python train.py --d_model=448 --n_kv_head=7 --head_dim=64 --d_mlp=2688 --vocab_size=2048 --norm="rmsnorm" --rope_fraction=0.25 --qk_norm=true --bias="none" --init="uniform" --init_std_qkv=0.0156 --schedule="cos" --batch_tokens=65536
Each number is 500 + 50 x the weight over its row's rms, rounded and kept within 0 to 999. Layers, rows and columns count from 0. Numbers have three digits each. The size before them is the row's rms in percent of the matrix's.

# up: layer 6 MLP up, 2688x448, rms 0.103, rows 2598-2687, columns 280-335
# down: layer 6 MLP down (transposed), 2688x448, rms 0.103, rows 2598-2687, columns 280-335
up2598 102:481587520524514574437510490548630636401505531470413501535444491476452500614568496461501510481488537598555515532416600453567471411493464542431388558486485570629479540428
down2598 095:506395554469443470587429502491481411478480426500518583432459487570549513456366480445504536503412504441462525446535485596470438555421491388592527520484546562444570465589
up2599 113:538507526557587554464515600433418459597530460450528452534465481442482538515485539590587550501561471469438478544502501487582420523495474490578475514501484489430514406446
down2599 110:462430459536544534482461523451485443423540424464555545457517543496638500534484521521516462482491468462528482453480435602530558549504543422517492498614539561474527471556
up2600 096:482478480518471457525491409507568580550444491531461551520474482449470494527479502577448518477638479506515567549499479435536503433444551461512409548544510547380525490601
down2600 091:495482475446379460480470469429515493564521471574456412516470537515522543462591494548594479492569617483511471550512520470500517492413492544411550472527514462500436532478
up2601 100:454478469517508616457476514465550535508469512474507482652415504409620535479509510551477455439525500482388526529587489500449438551454460545458543572461441553409497477548
down2601 090:598521514433540506480493466498518512613557474489435448462563569530429478462462499519449539529564499473550461490493499541418503533404484576474467508468509501532486457478
up2602 095:486552602427496497489469560522577483427438490415478532542502453471463493448557514576369495498451471479400448497462474502541463555488532450441583550526520541373513548467
down2602 097:545490449550483495499554512457407470543554461527439463542521544494506484442542529459449559510546401497510520536531553464463505460516501556532454464557532450517498538516
up2603 102:491545507424532490540624536531505445492464607452413411604462470478429615511589553409466579502475468563530455517479506524500474548531527557437572466530519514447522509468
down2603 109:550574473542493499427577499534496503468445499567488505561552479419499553450486482513479440468525479475549498387401467411600531568560436501447544504527527481511444513568
up2604 092:569515497487516495551504475445527540563529413482528511561458415543537472491527493507533456417533453431488494463477493548466510539474388554448599485468531502428414529479
down2604 090:559579547439497515497426490412483516486468416375546488566416422620556440511416588516568536537537445521520550526531490516524451468527501509500450506507470442546560448544
up2605 109:481640431485433486587503460611479523521445496544381457443506510526486555474559543540455521497491464562465549560470449552517565505547458389456487467487533555506563467581
down2605 108:508629496538512455431550491507496448505578476434473482494454488478463529548494524473483482517526467543485503488507487449523530587549487437545544537528463456568415433449
up2606 115:509420446463489495642432491505550404494564445597533519538452537470581437448439462530553522494416508474450498448537494457468375444477434487570482569511539528489516595526
down2606 112:448496491542552425566411510443509491394531451538492431530488521575522520529427524477518449533493503461520506497544508499418516518459472475551463508492554523454445516552
up2607 094:460518522510446553512460532513513447439468493568501478526444395423449534515480507471421443525575491537460495429518542474548507616580565539581526417563558517509547513569
down2607 096:405516515475562544416553361515517493538500500440532400413533562458527534544495508463487510530589472411503396410396381452499540463454529506480445457516581512500474483512
up2608 068:522542588568512599527539537469528415491466583575397442498469465411513562554466430581507473491587568527411489443476601540505499521501511412530453514459479497476516482585
down2608 070:476499482440492448537478523469453507449418504497559577597524495485493434504391543527440518433469451567570409535442545434394460454484482484450454465587516547579483501646
up2609 087:487410485495496510510583516525513386418570510493459468535527531462533466442520548491602433515562529441475451534469444575453454425490505499376557469560429427503533416481
down2609 086:551521484498531503548499553488485533519493570520514526515425535470451517520578504493507587476525404540479468444570489430476495592443488413504414510492450504543551560503
up2610 105:541484511491598483466552521461422558593428548472513509429528525304451485492470467562322493486650453517532543505509456495605477476559489545546444491522416470522444361540
down2610 100:514493514504470461573492476489502504409566507470403577532487477527471509512559496571490526505428398497447458440543501497465516444552532518484483521578573533444561486442
up2611 101:453422578517501510476510443543549551523447512479565430554539428495523478528537472462430520647504469610508466533515511466455481486487492472472500499523553520475488528446
down2611 098:484502600541576552419451422479471495484485515437546392460492532489531512448538509444471444505606427499516539466482490561636545471469497452444527543388542526545437479537
up2612 116:412472569561507590430577475405621492491466503510510446550479414514502614560530498569489475464502465608497420519437509575478566434436454569468452534505583541454545557509
down2612 110:492465552549504587506533480484390550457452427453509463455477542490469511603504435502580490551551513542541547502529436525488449506380646562596470410478482486567451453518
up2613 096:442549575495583465507564523496500475524520410481575489451521433512396471428440522460516438531608553453495476478468503597359509487483422499535511530497462475512502461471
down2613 092:514420522549430525574474439528460567488546413512459493507553508478535455459581543532498577451548482529440416528488497494483481446509428521509496562439491564409523506528
up2614 104:490499412490503544473463471487553533518494444516427397511510513543417588460496515381550480457483426546510511466531576470601500443546510493466446517528451435519501507482
down2614 102:518541530476537479585484454562460481459403534422455467444546438570498482481565589529527554573540430539449498439548492511460484496480441457479566447515586424438423562569
up2615 088:480545504411465509528517448417419392488388465517505490506519496522611498534476436521528476454597534542481622511505539506451514528523484526528453469509578473438601472467
down2615 089:537470537491535425451436448546525522544546541578562491577478480477547503438575493535504466517441489524460419409471457470523649447437440445532532425500503504452581472531
up2616 098:511513439532508541457578504430572516534543480512508520600519441460402533465506464509536454464449499584503510392586525538515505432576433494463544424514391528509533542506
down2616 094:464551548520433564483541502384499388450449553503579454525534461534462513515394510531502482515538440430575482440477556537473542369612483479550490408521503519564476540488
up2617 098:462535491509491486480581459469438499529650514457533553504496490490523503440593451429461609437449539481490514501527526560473478544442535526524598563468494559496533557450
down2617 097:507486490528469548532453466530494555501460512447453568596562481436553508422610529592520493526507551528500578593521507550499447543525468478510524491439447608450472481465
up2618 090:504523393503441581468501432439448461494499522533458541469519542517647524564458424393479530527552384489438499488581476575505540506418444480586547430550497480558489472503
down2618 093:436526525442592573498488496465508557511553547475504574418566469431517502523512431567462510474504499547442531477445500489552494570526457522479527452461490430373571526403
up2619 099:590510538555607566441445499505510470388541482501572433524404452388558555505560577490544493482510560507527499452512470436579474472586549516491477484480518590589471504415
down2619 096:533531506550480480517519502478466378508509487493545478476494479472530482513574475458451576455448434463412556492482501480471467539577571547530579542497488455562551527563
up2620 101:491564603512463500515459474458469552435494403523514404540500459556465574548538367511431504586481501492492498523529462514489500502458485454382483453475440529485513491487
down2620 096:448559485472573552589450526501496503529458498494489578387568458534511440602470508621544535488480495524530473545439516532452540490560487480434547474451511509531459370576
up2621 112:504523511484413453386549546502548513507383406538563422512564566604444497438481509589432523500487506472476500524452461501541474469474426554508462472347461512457469464541
down2621 104:517570523552441538443544472522522445532528460485497516597605520503571468566518516470476449544510498456529481448537586479547489468456480589484502538485425504538477438541
up2622 090:477481479558539468492465530574496490493526524580448557460531430478451613494531591458525547413473526475477519485572560503509447523496491525482511466529416555483568462405
down2622 085:495479508528516552527466516449588564555485494454518557537459520492501446511506530436437534492608452604450531557599491507538431506520443505511540495561629527394469574633
up2623 111:563518516557471469536454501493487527437528537487420483469407424552457539494524488496592423534497590499484459524486528566539416536531531530468413469410514549513528441480
down2623 106:519584535495428593474491547469576488507539425520505596540535454556506435470578466564436485529543498430495523512537517552568553461533528450440462490501492536480502491456
up2624 102:480556430535536608385561499554491489428453501492515498573566600487550495573458489476463568470530527470469407462427478485358527489529521482501394401525475537463610502462
down2624 099:562391456529501446505425538583436538507492516489439452493484550538477502492474523476619555501542518545472489465487466572618495540488500465489562487589498504506410532493
up2625 089:477531431529506594512504450511545503499557528525561396591510432494520507470486559574529535534426479609490479423549544510503483460556535526474478474467521481507484492450
down2625 087:467511471586546466461483609462592514451462488566561499454486522457535397490435420520546525434488497462483488552510524457501475448435467536585516468532489522477516534493
up2626 110:489428516514486523552533431505583574506508514503484571592466486502414591502533536509541541506510453410589459488437402467487491554496472539603563525537576484425526530555
down2626 118:501524534547465500552488422549548595527526539475464504482533487426521475460530410457567597482515519551460440526475512484494480451511494491524496462551481489428605468511
up2627 095:612578591490463589614516467497545528412514545464541534464542488584559425359548466516474490520539436597471540509468521490454418593519476483562549507472470467457536526467
down2627 095:550479509546514421586502385509499538525509464579451544521458528414516525408472545441557486470589406465450512496448359516547521518446487545540518544584512620470486510574
up2628 104:620528538484512509581614525351459387514470502533551535484525581504424452612529471527522522445481525497463459606526446408515530479437434467473553493438592494458469541462
down2628 104:548456380533491502493457564452546507521457486472412597519457565536507370618536415487494503595483532459489387552482475511586556539566488524418531523514522523536429496592
up2629 092:445535519524428502488561583488507562452529386624509556605589543565539569461549497424476479487514421568560412550482485509451455514552436479535471461545462486463536523518
down2629 089:453515480595476499525411507554496538495556573426515476491401477443443368443496470499535570460446592468488524496499552515535457483476571544560537414509551501467581543505
up2630 111:485477477513368466362471544419522406512538470495529565480562427553492499508493558524535472492417493470473575479466545536491483399423578499479610557509565531506531420571
down2630 113:517510455476434544426494487607566353464433507396526624504481498478539553576568448604485615489543466529473555463478470557478441514588510515456483490460644587597461517484
up2631 088:599469461511511431565513567471496514461547494568502478498506447464459407519541554529459392503469462500428489589569508516508504406548452496450475481547541407571491492498
down2631 089:511533480501526528468511527416506423522411496519467498512537462453514418517504446495551507522424435510404561570464455452491479506549461473480518549477462459468481587438
up2632 096:492403556606500560565555493448501552473485430511441540495590447411437481536517459436557489444376434605535549446448420492475486539465465480411453527582503448499431454458
down2632 097:566485513525546512400498488617559462500528592433480481509532398571426597414560532461518551551501503506537433478559474511453457549470623525461482477521498549490606550466
up2633 109:501501544518508511420563635500416580438492530515471596552475452509444559589458557494452407537523478454421491478395509490524550432522510539491424417620402574514540517487
down2633 122:458534525545510474546475450567519404497521529464443459446491526583500500578583450530489556476618501505497536540503432469495495461489492459427495457527469451503478571457
up2634 103:593553568511521577435625466498519433466411537554451487524466504556505541484445522524503442443456499482471543543550538595491534527483536412514541487461512463488605590488
down2634 107:518473502447564574520534470496489478503460547527466535391490497444433570541510458434573572408448443509533478458621541565459508478377543414439421441397554523502503520584
up2635 103:432495460411483400522455543463503563468456492555470499523499563568493452414536467452486584457487540498488378570463459466529464562471519494465511514471534482639477474471
down2635 102:555549567499583604480486464545455366521518527424538548560498508495534479643502507598476474545515505537548541403563516531498473520455450532519520536502566520455499523469
up2636 111:516441524591431438451495544476462489570484493471483525525475488540486466542479442461516552555491415607469566471446489529483520502427453517505466554503646452528600495532
down2636 112:561572456529499536480529543476508455581482398495518543442484513483485552516570591454563555464504567500463527434477425464468464510522510520484456550470530421482492554450
up2637 070:488471444558635559513519504523455514492508469527589467437560541527554453548516536457455407515492513483508475523502488481479524517437408485510566433449386510472532452464
down2637 069:457512535498536435429474437538556426459434563605437524491499395419453499542467502541497552471500547430565497579439449509467517469501601528493537516563544500524513507559
up2638 121:490468362492526502441446488481476430428476490502460466533508526432537366451454611505443599504472490445444503529529503455548468490458471482489457416492481455475510416536
down2638 124:438505454482496424417486514468594490480463485364536416499490534433544497553497521491577565452460485443506519562592467444500522466503475514394452571463556476522488534530
up2639 114:529520480453553524573456550492571580482467531506450521431500483501478489393521522435474495482522604558533476566484471630444505506478516552481491551566476406525523564481
down2639 101:499498561505474427489614451505533587544515430563449455488456436576479448548414571445523398495545540420510559548448466441487457467615522510496516516404492593553490564473
up2640 095:444532568435467518494475615472591562492487568519525499425552515415435573494519460552535549460409594514531451524427543491587400580501497511522489498463455457475472501495
down2640 096:460454496524497516432436456592533499553514443450444434470462473554510444541413475532464503473476504456467547582557483534513514465518489405494483528544547538565460452446
up2641 080:501528536458524436544439649499476465513486545536502517540572518535541499516467486544536416421551445553496511481534581401476473431506498472538534491538521518562537530582
down2641 080:468446459513506479471482481452525518547500481558523544493457492483500410533538428489497418579561517416500553487358574478492528457484493536472504500468532499458479535482
up2642 104:529579527491495597480520479407530570475542519589529484573551572616470450414435422506434510403473502554558484456546557465481545539403479457447554515458495509470461543537
down2642 094:601488451523469447560548448552425494597497444466492506501420503400589491500511532533539499532542517391412558461502497481507503485565512514414454453559487462523542495474
up2643 085:513481558511403484496556413510513488492443514504536564539483384442531474473546404455474529521526504421523485518476599523483476528404575460449501591619431533604418549472
down2643 084:472482460531520468521568552538479489518434477449516515530439581478466552496472457524528540417430496508446555455449518530488503524547501460446495542508493417567513457548
up2644 095:524620500471510459427529508576510538524570452433557474499467427433540450527488553513409437437554584553522546406430506399539499487514458499470500534486508550496456500517
down2644 094:531489488506543537494453553420492494508495427561501499531445464545455515500468536565541529571457506496427552532536556593555601402512554532499516568524579509461486488472
up2645 103:588501473545430506496481523447464528480510511550500544543486568453565500504454397522477420496466518481575559468418526533528459449601548527540445432542519436452439513490
down2645 103:439653400426465529466635495482466531504493408459539540469476487548530546586498536489447462593409494554410522459453412519460536556481510471550482594564466506389567502578
up2646 092:562508453460503549542534418467418543447542492388443545534618477548491553446530542452512482484561483489518567391465498598520564546497506541594561481502468539496374483492
down2646 096:578426494495519429445524633419560490456491561430463516510539465469522431469512556512463542469477485543477516594485474489465620474623508498388549462538531444488479390532
up2647 087:490540526425444531490540480477501493487442527470436544518556440556501535444549405551407464553511490520502449438501553497600504445505530484448517602463486558491461466616
down2647 088:494582415473530496501540452543480495480462468457548494472501533482552487466596542357577516448500555484517495510568557444517574525526495564443465503496393495498492440572
up2648 103:447477491534490465542499483565493509524562467475491433520568492650537497499578436495431443496491454495459440495365423510554480467528548522498449434623420479565531495519
down2648 108:525499640465488552500484398442492514450498507500461533470563505539458455519558450502392478526538540518499532592491426484453458467572478521558515479476488507448579441457
up2649 098:554432485534407468563452505518508509441514466500571490612494584486542479447589559496476496535533603545471522525568540496619534511464454581532476525548551473534422401450
down2649 098:534462509537504516491562491464487432526453487488518539462479493492458626482565517554475578513507501461552495495487524486487492601500542550447549479462452483407530564496
up2650 074:456513487501551455502524468477486500515447578528515578534555414478583536565538585568518561537474527460631503502535491516526463598557576510509579501534485528551568576427
down2650 075:449473494469477450537473516492488494577507529575572442553433525460432471530498458530437508413508455421443509436476511555525467504495477442460512484446589418524482457551
up2651 103:492513455543400504540440447485433454549511474559444496395532501556465414492411433530523408532508493462513431461453443484490549488465538495493483505519510508509484442561
down2651 098:497567529505469481459496460513442488531533510320507458543440490458533502621542505518595559493446451528510478525506510503546559467463462456534533494483495517419495487523
up2652 095:476517507393487498506534531562492439456546386398572494441503481535463472533471562582424528478521455565445463535464561516556590489535487593522469481574435503443523529494
down2652 100:390428471491428553517578472494524462569568420510430592440507488474523468586602561532421441448453540562524509441569500461476608594488440519490519445494490472509423460537
up2653 106:544510443511564474452455475496476502535378502457554481511537546541560421427521549517470584605545495564535526449457503517485503530408521565589589581502578582475468458459
down2653 109:395412513463416478593533456562500540569401530424463529492466536517510492478474473413500553471509526650418584507521525471482492525538420550436447509512490481438589543380
up2654 117:459491504521554521416460418523474515435493549549464419489521433449504493456526438511496581448470600505555528466515516483568568535511549496420514521572516487513632416500
down2654 121:511540516502520539487530451465545455511438463402469513457517588488604569500457484501425460507470394529511536543561541411480475481540544546479456494525557533531451554428
up2655 103:469560544543572478522540594470564519525501485522516440519489455577443500507447464460596434510498558442469582477495511533527447498489440509510558497556515511381555516448
down2655 105:458424420403398468505522530492521410465554606488569460498393480399464451561450522502478526450493515563438553566484476459456512489504620529475533406449513539517442594445
up2656 097:579523504491454438599541594497501498582500482531434548514461496597560469507460449505548519448480487490437485520529548467437565430554437541461524374529418563555486416471
down2656 098:495445549494577549446579475475483587533564500517524430530596469512436553505569496472516528530506520524502466426550390582405402485533494487569489507478433369409551579492
up2657 088:459490505519570475524537485480542501528416497451449589493572491563467466557497511487471419440518552571532407565459458519549547461474475566423460419539543488549429503539
down2657 088:453517424531516547596485471515447450508538497444520415462480458551452542427560532418463505521476452504562559451467482480421440429533587543629499466466537519543504506497
up2658 102:472504513415568472465488532486481433512515636550471589566466497522542418498561435496495441513510558480514490427508476513531438444565408454456548533493455452420521482529
down2658 102:511558461479550401469488543487544586508490524475488549536480526591462408496521431518476524416554411594560498490524523483594425537485518463556461448529550463554449525469
up2659 105:516550517510514512520430488539496468474349511519515540550479473538499553532453505498532484541493493428601545474547486511485538521394503495449520508502496493435519547497
down2659 102:505504528544496599493444494439481570428478500478537423446503483522514493465445488520474463447490526537444475423513488387500477603522482459479556614439531606473474550494
up2660 087:484503485552450409525540498502506557518378487562518505511505532516502510518454518440527460510561438487538365439510543552530478418562556511461526512458534431391496538519
down2660 090:511497442517506512512488455542620490526521492496420465470405545496488487551420590416525481511539482478439462640489499548434400567524480475477545506536458491534478526512
up2661 101:503396560490498512491501438459481542461494453545451598573512499551509451488498509444494577418479524504453552536494502552540456414496488502549554486480541477484454494570
down2661 103:557497584534475455577597626656487434473500489466480577511584529543408554533412603589523499528526488542491472524457470478499489433508520500450421458535531497498539434512
up2662 095:445488432498569501512499495508453496424587503561445482482429543555452469422542451476415422442543499432522473536614485543529422480428423503490458437469587526507550407519
down2662 094:486429467486483502409446517529480478460478606447437496485450490568442494433562599464495457442553508623420476468528549440439557521501485404486437437501483446514455498382
up2663 082:485502440521562433515531537494511559514476413532512532441548443549500523529422406557538416450546335516477470468483497439502539522570456427438460498569533431566454544486
down2663 080:514498482408543494499546483471566449449437468474440539506497499507573435484506467545441530590530512394532454492488530396613523418589533524466480555524491490509489461544
up2664 103:565579503379523565579467515563559555447522461449611518448519419547538459504511488471536508491498487462511537574527493550618483496497528452428474579427516600431547541561
down2664 108:432487616610514509484531419528488480591548563489568565539489527473412461533447434445498573503588457519502511408466481469509600434544564524598519510495528439501519485454
up2665 102:471485489431621488530594559440515499468505560368485515532510455585465494526413515394413504484518537462542539529507558711587490558465504467542367533513410425541543559542
down2665 103:512434547487462487490493540480618495456487511515606506442540585485513485550511474497528466557478525543454501519480463453492558524558534529516519479489498561489460480485
up2666 098:556543539450467502512437412450519497534435574445521515566546421537509516505485441497546491594538538541475449475474471527480471513490605474422516530454555541524473499466
down2666 094:499570475525402523458441444525450484431410399438508559443528497517575511478469449463442420522487435549578465537343415469490481471479440421497450476456538544473450522435
up2667 094:452497539510447465541446500500502499463538465490525593454520457524529437568522488526456532574525517541530407602448435430525556407563541476564400416468498533521531480437
down2667 093:499536550475456539474498427422516493577603483556532468535401455514593517615490564381472461563499526556531515531468475528519431546433527423494529484419557461447454496553
up2668 098:435489571448511445536533433421573539547542499498593558512541464506555541516449494553524464504432470483459562490505486537523465494514496492503514427508536507496547492501
down2668 093:513449501425507474486467515577369452445505446504413510492521603512508516462509549518558587541596471534534466427453463457505483473546438469545527465543455540454520483483
up2669 089:540410501447550458442507597541495533447488612466472493521452434470576507460454496439443446545569487444476494515402552538539499525549482452556513604493496483507442493474
down2669 089:524534555460563544524509493518596573578525571467550478523601495527492631602524447459484490472521465557510520488482428612463502467476391574423439503449532473512468471505
up2670 082:527433519528482437481448548591532397425523482480604441443411510313527524482484458495487384512526513459456496509530488526413444477618532471599447400534515428587555524530
down2670 080:582501459515474493514473456522505536503502522532489523538515610592505533562514492491524536518539437484580485491474447524554513543430430614421464597497472498476503506528
up2671 104:546510512371502598448467513463550478543560508465517529482521530482506491477527511586579413500530574419484559462600460519379508556440441575485560524541448509435507555538
down2671 107:440487463480490510552459479572448428533561495494492475610517482450536464512439607477416486423537474576515480543452507515427534530530500467497501490464497441599567499359
up2672 100:561541517516422533490492515469581514491627463538449467516530473564500469505517442467516543393494511488592525483375531536493492541433488502525487452558522455406573558584
down2672 096:482435466464480423467459494455430494541443511507562483395475503510606548430449463491528491511564489516489455456492387543481489454516488479473547475498589459462541471477
up2673 109:575507431437503445464446474593561475502467498564532512561486355448551552554422554548518544544501470458484536455393444503531516563410445438464512510595525548447507515506
down2673 108:500517467458440476518543442421526491481560511515464504530519545492568513545457529570495541604468520476514594485511444507467484540447438518579493594457415432579534491557
up2674 103:575509463484512500538517498524527515479534557518436488523556411441561542490478545518470531506562516439563539474404560479498473548473516477562574468491480579457439469533
down2674 105:436438559504554487358405482583467505501504456511527488468525523428550608446509477489509562443466424593584499527506571509438683507500471494483564469574538508518520466601
up2675 124:489413466513468477491448469498520563479510506552413574552474412643505517497431498438418554508437518516480546470563562553460565509378509446483533570517438529481550496481
down2675 123:535490466561543544508416497496586456534504487497495592498486495563463439524522446558464462515485540556593373535518520456525466505589508482536512483454439612549516580520
up2676 095:528559502488506541490549543431439476555533506466488488481504535499567427440533469519458497454503423534534494444480546456540563455479518577488409494471444453591428500483
down2676 098:488483420496478371524465480474479487475498463526532510535550574476487459551525585540450482520504532571434430574473472551606550423491572473583561513563581555533545520574
up2677 100:475553526627508412510550475551561495476439514460515491483537451550423569419559595550528437444422555488538494509499413469538551511473536363485617561515482477507463517564
down2677 097:478489446392546516474549495497508469554519578510498524431488597477458566520406446494497480448553551524533409530521482377571453526585617525526544571519569476514483479544
up2678 105:590458452501482456389478474477531525527495482545551540532478417474463441480545570534572455531488572555463518611532522532449584445467471371398474462513411485435488504511
down2678 104:489474518533516478404490514538447491485458437501451468585476511493474516566460421533536575478443390499484557454455528414678516432548537516527471473489514454446508575522
up2679 103:566527484570559353499481557496538459523495537583439563449501478463658446530494506459480587550477551558479474510434518449436436451541514557479434542489501463438476578494
down2679 099:504462501532536566437524517423523387494475557482508468537546460522492465394575514565499518563520505525593530426571440522427555487469539523524495522563551557499476490525
up2680 102:490469487520478483476503572429438427491502455507503520431497482601507428480413606441606482528503505412519463500530495503469468416576507520515540553538505508499443490523
down2680 107:493472484458496428536510563541427472509499437497434499470502529498525546542549437420578634406484496431638450421454499573451546487525524465494609447545500513380492618474
up2681 085:496504457552494504572521573517414463495603504422465486432472553474472437443499504469521472522519460393504583581449417447425530430599487448511501512553565552454450492466
down2681 086:503520525496436451475445486476489553442554467531475516499525466525487476427571497521582534436543522455562501511516571462524511504582514466542548518469569533527480431427
up2682 106:561556579522438515529553533486503499469450531610486549494501556544432401510463447466535565504473477482472502551466524460621493531541505475405466522517468496425568476488
down2682 118:498522547500423500593511462375555507568435466455428558480537467584495430514461470598530476533388485510516522512462472444487530449541502500482520561507537461533492434523
up2683 101:525491566523525467516518553511520597474506464464455449528443542479489443488462479539482547524509459559498555470525489525519447561488556456470531512478522477496479490518
down2683 103:591454449492471543509521398486440469502430474452426521571476410465404551468561558575453475575434558496499498498475520503483540555457513569542481551565451461543489486440
up2684 099:490425447506448442478449422523557530571520530472494598576551518499600483419523552526568557450424547521492553503564475375430482486428495471475530523501502544556466456636
down2684 098:549451542458484474563521473606579389462469522446537577441445543499560544568533458487495615457429497502505480516503520523484476494520610426511481560570515494582442478485
up2685 116:476537522485572567503439510456492421530582494571521436500520498489477478465501562427546610465474514470532544532475505579562443572469579514521592616607478559537581481572
down2685 116:448565499479505499518458550547456486416508383543436538444526535544507519508569514538547527423465522563507495506459529500506497456441564488384464523476415531500449410508
up2686 096:638496440498528442432488512490496532483600579621476541557443386503480542490576531532392549503462446459534479483498481534502591467428380507510463481468505406475523543437
down2686 099:537535563475559527581527512463327630488504577437549551396613509588595502524423477451542537518562504513550524519520503520581514424516518546458478493503490453448515419433
up2687 106:463568548485506478543578559460522403441522532408513524490502544515503535384538524492423406431540494535477503569473575462442533511507554491412530494518532514499541578566
down2687 107:432525491530444495482589543460502520499465413548513496514474507547546436564487484474512485499499599496586554545490524474542539451424511415569598335509497577433427514516